config = dict(
    intermediate_size=1728,
    norm='rmsnorm',
    norm_eps=1e-06,
    attn_scale=0.134,
    optimizer='muon_variant',
    lr_mult_up=0.884,
    beta1=0.95,
    warmup_steps=27,
    decay_fraction=1.0,
)
Each number is 128 + 24 x the weight over the matrix's rms, rounded and kept within 0 to 255. Layers, rows and columns count from 0.

# layer 5 MLP up, 1728x640, rms 0.0299, rows 494-524, columns 96-127
[[138 162 116 125 154 142 175  94 147  98 111 141 125 133 113 127 111 121 144 175 108 188 101 149 122  77 119 129 113 117 121 150]
 [105 105  73  91 139 150 126 121 142 149 165  71 127 100 136 139 155 132 148  97 112 167  93 109 115 117 159 142  92 115 125 114]
 [ 76 142 143 128 128 131 192 112 150 139 116 145 139 154 137 148 114 113 138 128 144 156 183  87 151 151  75 133 142 145 140 150]
 [113 149 174 141 118 111  71 107 134 117 112 116 159 134 131  98 139 135 132 155 101  97  98 147 107  94 170 147 179 126 126 145]
 [116 141 146 155 133 158 133 139 138 156 135 130 131 157  88 190 161 119 125  79 113 122 135 121 120  94 103 169 115 119 153 148]
 [126 102 121 128 120 109 141 130 132  99 131 134 146 153 134  92  98 126 119 136 112 120 135 134 115 114 118  76 133 138 124 124]
 [131 162 151 107 129 108 109 156  83 150 113 132 132 121  94 135  90 134 124 126 117 139  74 123 117  84 131 154 104 114 131 153]
 [145 128 119 133  82 124 160 159 159 114  94 102 136  93 132  97 123 104 129 163 121  94 111  98  99 121 169 149 126 135 110 182]
 [ 92 172 121 170 119 135 123 182 137 128 162  97 156 109 159 138 145 109 136  69 125 129 130 138 123 143 128 150 109 118  95 134]
 [143 158 129 138 132 145 156 120 105  78 118 137 120 120 116 130 101 157 171 107 140 160 136 117 152 143 109 109 137 112  78 130]
 [134 120 154 166 156 160  83  98 121 138 134 158  83 104 128 116 137 131 136 133 132 104 122 124 139 143 118 139 158 151 104  79]
 [137 162 147 135  96 148 130 138 130 159 112 133 144 135 112 148 128 102 136 115 148 104 145 116  94 123 138 110 100 116  88 113]
 [125 113 133 139 122 109 127 118 132 145 132 137 145 116  95 106 140 139  46 128 129 131 128  76 110 134 129 136 140 132 115 139]
 [ 96 163  67 128 152 190 122 131 161 106 137 113  81 101 105 154 145 167 118 147 124 122 136  93 150 138 134 137 134 128 166 123]
 [144 167 175 143 134 118 167 118 119 105 118 127 147 132 153  99 103 107 133  88 116 136 128 126 127 134 106 133 149 136 132 157]
 [166 132 136 136 131  87 114 167 105 119 159 169 117 113 125 158  92 139 166 155 150 124 105 157 148 141 127 173 131 149 109 101]
 [100 151 167 120 143 111 139 148 106 121 106  91 128 140 141  91 181 119 150 134 114 125  95 121 131 131 169 155 146 138 167 143]
 [ 82 181 118 136  40  82 191 105 149 147  86 136 101 121 111  87 114 114  56 150 100  85 138 147 103 113  97 112 150 141 125 134]
 [ 86  92  95 100 108 123 137 132  85 125 149 141 104 140 132 136 119 139 148 156 149 125  85 122 120 130 171 133 115  96 154 116]
 [154 119 109  63  64 159 161 134  95 159 127  98 165 150 105 128 134 126 123 145 130 180 110 156 124 167 102 172 148 105 100 144]
 [100 113 155  93 158 121  97 125 127  97 100 124 127 139 155 173 109 120 147 135 110 118 156 144  97 186 114  98 120 125 137 156]
 [ 88  87  69 124 147 130 155 151 146 132  99 159 151 137 122 109 122 140  91 130 107 133 126  85 158 134 138  95 129  91 122  84]
 [ 93 137 116 109 145 119 141 104 130 133 158 153 117 100 118 104 123 151 123 144 120 102 167 122 179  81 158 111 112 119 165 189]
 [138 113 113 114 122 125  93 159 144 103  84 113 113 116 150 131 152  77 120 175 146 173 142  81  88  97 155 122 123 131 130  95]
 [109 124 144  95 150 118 131 149 104 129 109  81 128 124 139 112 170 139 104 120 165 122 168 140 106 124 136 141 107 147 141 118]
 [116 122 120 158 133 127 157 120 144 168 133 122 123 103 101 135 153  60 101 110 144 129 120 125 140 113 169 124 111 162 140 101]
 [125 127 101  93 121 163 131 119  93 140 158 109 167  87 121 151 132 124 150 139 117 109 142 161 156 122 117 118  85 129 122 121]
 [ 89 109 177 177 130 143 100 155 115 135 135 131 122  86 155  99  93  84 121 147 102 128 141  89 100 131 124 120 113  80 142 115]
 [151  97 120 143 144 125 109 146 127 158 127 148 117 109 104 162 123 126  96 118  85 130 113  87 108 119 143 166  94 167  92 122]
 [ 88 120 150 112 144 172 206 123 152  99 116 159 162 135 105 142 126 145 137 141 130 128 128 144 137 110 120 122 136 117 134 146]
 [135 119 142 131 154 144 106  90 105 147 150 115 118 155  91 146 112 118 113 141 104  99 118 103 139 153 135 146  94  98 135 131]]
# layer 5 MLP down (transposed), 1728x640, rms 0.0299, rows 494-524, columns 96-127
[[ 97 167 134 112  93 138  81 128 154  80 143  87  89 114 108 123 117 107 155 169 138 101 141 123 145 121 166  91 111 142 141 137]
 [ 83  99  80 121 151 126  68 115 132  60  85  77 113  80 126 136 148 160 143 144 123 109  90 114 124 145 147 100 123 128 141 142]
 [101 156  92 171 112 112 120 142 128 124 122 129 133 148 113 113 104 127  86 125 103 164 152 160 115 128 139 159 146 123  90 139]
 [102 142 155 149 120 136 145 112 123 122  50 129 110 176 116 100 135 133 121 135  99 121 128 139  76 150 132 123 125 153 201 122]
 [115 116 129 143 140 131 132 116 130 133 134 168 129 118 137 129  91 160 124 144 134 127 123 138 119 117 143 164 167 113 123 154]
 [137 138 100 125 118 158 127 152 150 146 164 133 112 137 118 125 124 155 128 102 118 145 128 139 150 140 122 111 144 125 167 122]
 [ 81 115 148 131 116 140  92 103 143 113 115 143 130  69 158 130 130 162 116 106  65 156 130 111 125  80 157  93  96 124 115 137]
 [158  69  86 133  85 136 131 105 135 141 125 111  94 111 130 124 141 126 134 131 149 117 100  90 143  56 115 119 115 180 133 157]
 [128 144 160 144 149 131  97  83 115 112 131 158 161 152 121 142 144 117 112 154 139 125 137 109 129 117 126 145 130  84 101 145]
 [136 131 170 123  87 117 155 126 123 102 120 163 131 145 184 180 111 141 150 158 123 140 135 146 152 113 152 130 124 138 105 120]
 [131 169 129 137 140 156  86  68  80 153 111 147 103 113 124 113 117 167 130 120 128 105 128 146  77 150 100 130 148  96 108 125]
 [101 141 150 144 151 105 129 159 120 161 141 145 117 138  99 131 141 151 155 166 108 139 116 179 147 141  96 132 119 130 150 150]
 [ 91 115 150 167 124 167 113 155 134 124 152 138 120 113  67 119 104  97 120  51 123 132 160 128 122 139 107 120 156 125 192 129]
 [101 102 130 109 120 120 127 109 117 127  93 135 118 132 121 111 120 129  90 122 136 146 140 135  96 116 147 155 120 126 143 130]
 [104 124 103 141 115  84 112  90 107 150 125 128 119 140 122 133 176 111 140 119 131 108 126 133 128 143 137 101  95 118 156 124]
 [111 178 141 138 125 116 125  95 123  96 135 127 131  96 133 145 111 133 169  85 145 154 121 159 109 152 149 100 134 125 158 172]
 [147 127 125 133 128  81 123 134 133 144 107  85 152 172 141 110 122 110 125 136 133  99 130 119 133 128 169 139 107 138 165  91]
 [142 110 112 143  85  98 107  88 149  86 134 120 139 139 103 136 105 126 103 116 135 147 156 128 116 145 105  92 115 120 155 103]
 [135  98 136 120 137 141 171 126 102 156 130 118 141 135 142 158 101 115 133 100 152 129 160 114 152 122 129 121 118 146 107  67]
 [145  69  72  86 149 137 103 147 113 124 130 106 109 109 148 105 138 124 122 169 143 168 129 131 119 103 111 183 168 112 109 130]
 [145 147 162 143 120 146 163 148 134 126 112 114  96 147 105  89 112 120 147 118 106 164 154 139 114 146 171 118 103 130 109 115]
 [149 122  99 115 119 121  91 118 117 149 102 103 144 124 158 146 160 145 112 135 134 169 138 124 122 153 125 133 135 123 125 129]
 [106 112  94  97 149 161  94 122 188 147 122 179 170 122 151  92 128  94 118 132  65 106 137 115 126 115 120 139 124 126 145 148]
 [123 136 143 142  75 142 131 163 110 103 124 141 130 154 120 149 123 136 128  66 107  69 128 115 149 132 145 111 155 143 129 119]
 [105 121 132 131 141 114 148 139 129 117 113 105 146 139 181 123 138 166 164 104 125 112 137 132 103 137 126 109  86 117 152  78]
 [ 74 104 130 133  95 150 159 112 131  94 147 169 128 106 140  85 128 130 133 152 123 175 154 162 136 135 155 132 122 152 147 121]
 [149 173 137 144 182 131 198 116 113 153 126 145  88 114 158 168 112 166 167 136 128 118 162 112 125 110 139 131 160 161 120  93]
 [ 70 125 133 149 135 155 120 173 161 110 169  98 136  93 149 108 124 138 116 160 133  95 119 110 124 129 125  95 129 146 108 117]
 [113 121 156 154 114 131 155 170 157 149 138 124 163 140 140 116 132 125 125 133 121 149 117 121 109  80  87 127 155 127 144 111]
 [124 151 167 130 138 157 223 106 165 141 125 138 140 127 159 132 115 165 105 150 120 169 141 141 114 138  81  86 154 101 113  84]
 [122 199 114  99 161 144 131 110 112 135 119 102 124 122 103 128 166 127 194 119 151 116 147 107 114 136 184  78 123 133 104 104]]
# layer 5 MLP gate, 1728x640, rms 0.0299, rows 495-525, columns 96-127
[[103 115 130 117 152 110 124 144 146 113 108  81 125 154 105 119 119 128  80 116 109  98 139 105 190 138 148 138 140 116  75 111]
 [142 101 139 135 124 124 135 139 149 160 150 135 175 128 160  94 176 132 139 143 158 146  61 124 103 152 174 115 150 152 113 142]
 [134 106 134 117 121 100 152  97 140  90 162 146  91  92 158 160 116 180 123 160 170 129 126 129 109 137 116 164 136 151 122 129]
 [122 112 132 100 145 136 131 149 137 117 114 135 133 209 150 156 146 121 162 144 201 114 160 120 122 134 147 117 130  95 155 127]
 [138 139 134  97 116 139 124 137 144 109 127 147 159 155 115  98 113  78 127 102 163 113 128 121 112  54  91 118 108 125 138 123]
 [138 151 106  95 139 149 108 104 127 152 119 130 129 114 134 161 159  76 157 108 113 127 118 152 133 113  57 102 179 117 165 147]
 [153 118 125 112 116 143 127 151 141  98 109  98 174 123 108 102 102 130 163 144 137 147 141 102 115 155  74 148 145 174 121 112]
 [116 130 119 138 141 116 145 142 125 135 140 128 155 158 120 117 120 127 155 107 175 126 148 150 106 122 149 163 114  98 128  95]
 [123 134 118 177 135 130 130 146 189 138 131 152  71  93 104 109 113 146 101 124 118 117 134  91 174 118 133 117 125  77  96 119]
 [141 108 122 135 107 116 102 134  97  95 130 132 176 112 115 142 147 127 142 131 128 133 119 175 162 141 172  95 103 138 136  99]
 [144 139 144 140 143 132 100 107 132 147 128 116 142 147 151 146  91 152  86 171 133 129 122 105 132 147 118 151 172 118 189 116]
 [138 127 126 100 115 108 140 113 127 140 157  84 106  81  83 141 153 133 143 116 130 123 116 141 126 159 156 117 137 137 126 186]
 [152 147 150 116 147 111 134  83 133 171 133 106 144 112 150 159  77 138 144 144 165 162 161 129 150 122 106 107 113 130 137 120]
 [158 131 151 133 177 145 145 144 109 144  99 102 150 143 157 159 103 175 112 161 134 134 143 123 155  83 120 119 139 152 146 131]
 [ 76 108 124 117 129 163 133 175 109 113 108 106 146 140 135 147 116 132 161 124 158 116 126 132 126 110  91 146 113 123 124 136]
 [122 166 119  84 113 104 126 108 154 155  94 165 119 124 104  74 161 133  86 166 140  96 104 120 121 111 135 147 155 116 128  99]
 [ 99 113 124 117 136 180 150 124  96 147 124 136 155  94  68 149  68 143 145  85 167 151 151 103 139 149 130 169 161 153 154 114]
 [129 167 132 119 144 164 109 143  94 111  71 151 118  94 151  81  96 173 118 107 104 140 134 127 127 159 115 115 110 170 151 118]
 [128 127 142 140 114 147  94 160 130 135 110 152 161 168  85 164 100 116 117 141 136  55 141 144 149  94 137 124 148  97 156 108]
 [126  98 106 123 144 181 120 120 115 135 145  78  77  99 172 130 147 115  97 110  83 140 103 116 116  89 116 107 140 103 150  72]
 [174  93 134 133  89 123  89 141  90 153  97  82 136 157 152 137 113 146 111 149 141 122 108 121 127 154 126 123 100 124 126 133]
 [144 158 145 122 148 116 156  86 117 173 123 143 167 112 183 111 108  96 137 133 138 160 112 130 140 134  86 142 174  96  99 132]
 [106 127 154 145  89 142 114 154  94 122 104 109  95 108 133 155 114 136 156 118 119  99 117 116 134 116 137 151 108 161 118 133]
 [114 148 130 124 127 170 138 157 150  95 101  98 120 196 122 144 147 150 130 118 120 115 107  90 120 135 129 101 110 128 156 130]
 [131 132 155 140 108 120 154 152 179  97 115 160 146 143 100 138 114  98 153  81 110 134 138 135 137 127 111  92 115 124 107 147]
 [132 110 142 145 101 122 126 104 148 120 102 117  90 111 111  90 132 130 170 122 117 144 104 172 115  94 140 162 126 149 102 104]
 [ 73 134  99 132  99  98 143 149 128 162 131 129  59  69 152 102 114 102 125 152 124 101 144  79 124 149  87 154 133 108 142 127]
 [139 151 120 109  99 104 106 138 131 162 114 148 126 192 160 138 112  83 111 123  76 128 127 114 160  99  96 108 138 131 110 139]
 [156 117 107 125 109 127 110 110 157 134 113 141 115 161 107 116 119 127  97 149 133 127 107  95 128 123 116 148 125 133 114 138]
 [140 110  66 133 154 121 149 133 135 112 106 131 112 101 138 144 143 109 182 125 150 147 128 108 125 125 160 142 152 168 115 127]
 [118  91 156  98 133 145 127 118 111 111 120 126 112 124 134 117 131 118  98 182 138 168 126 123  91 117 134 156  56 120 125 168]]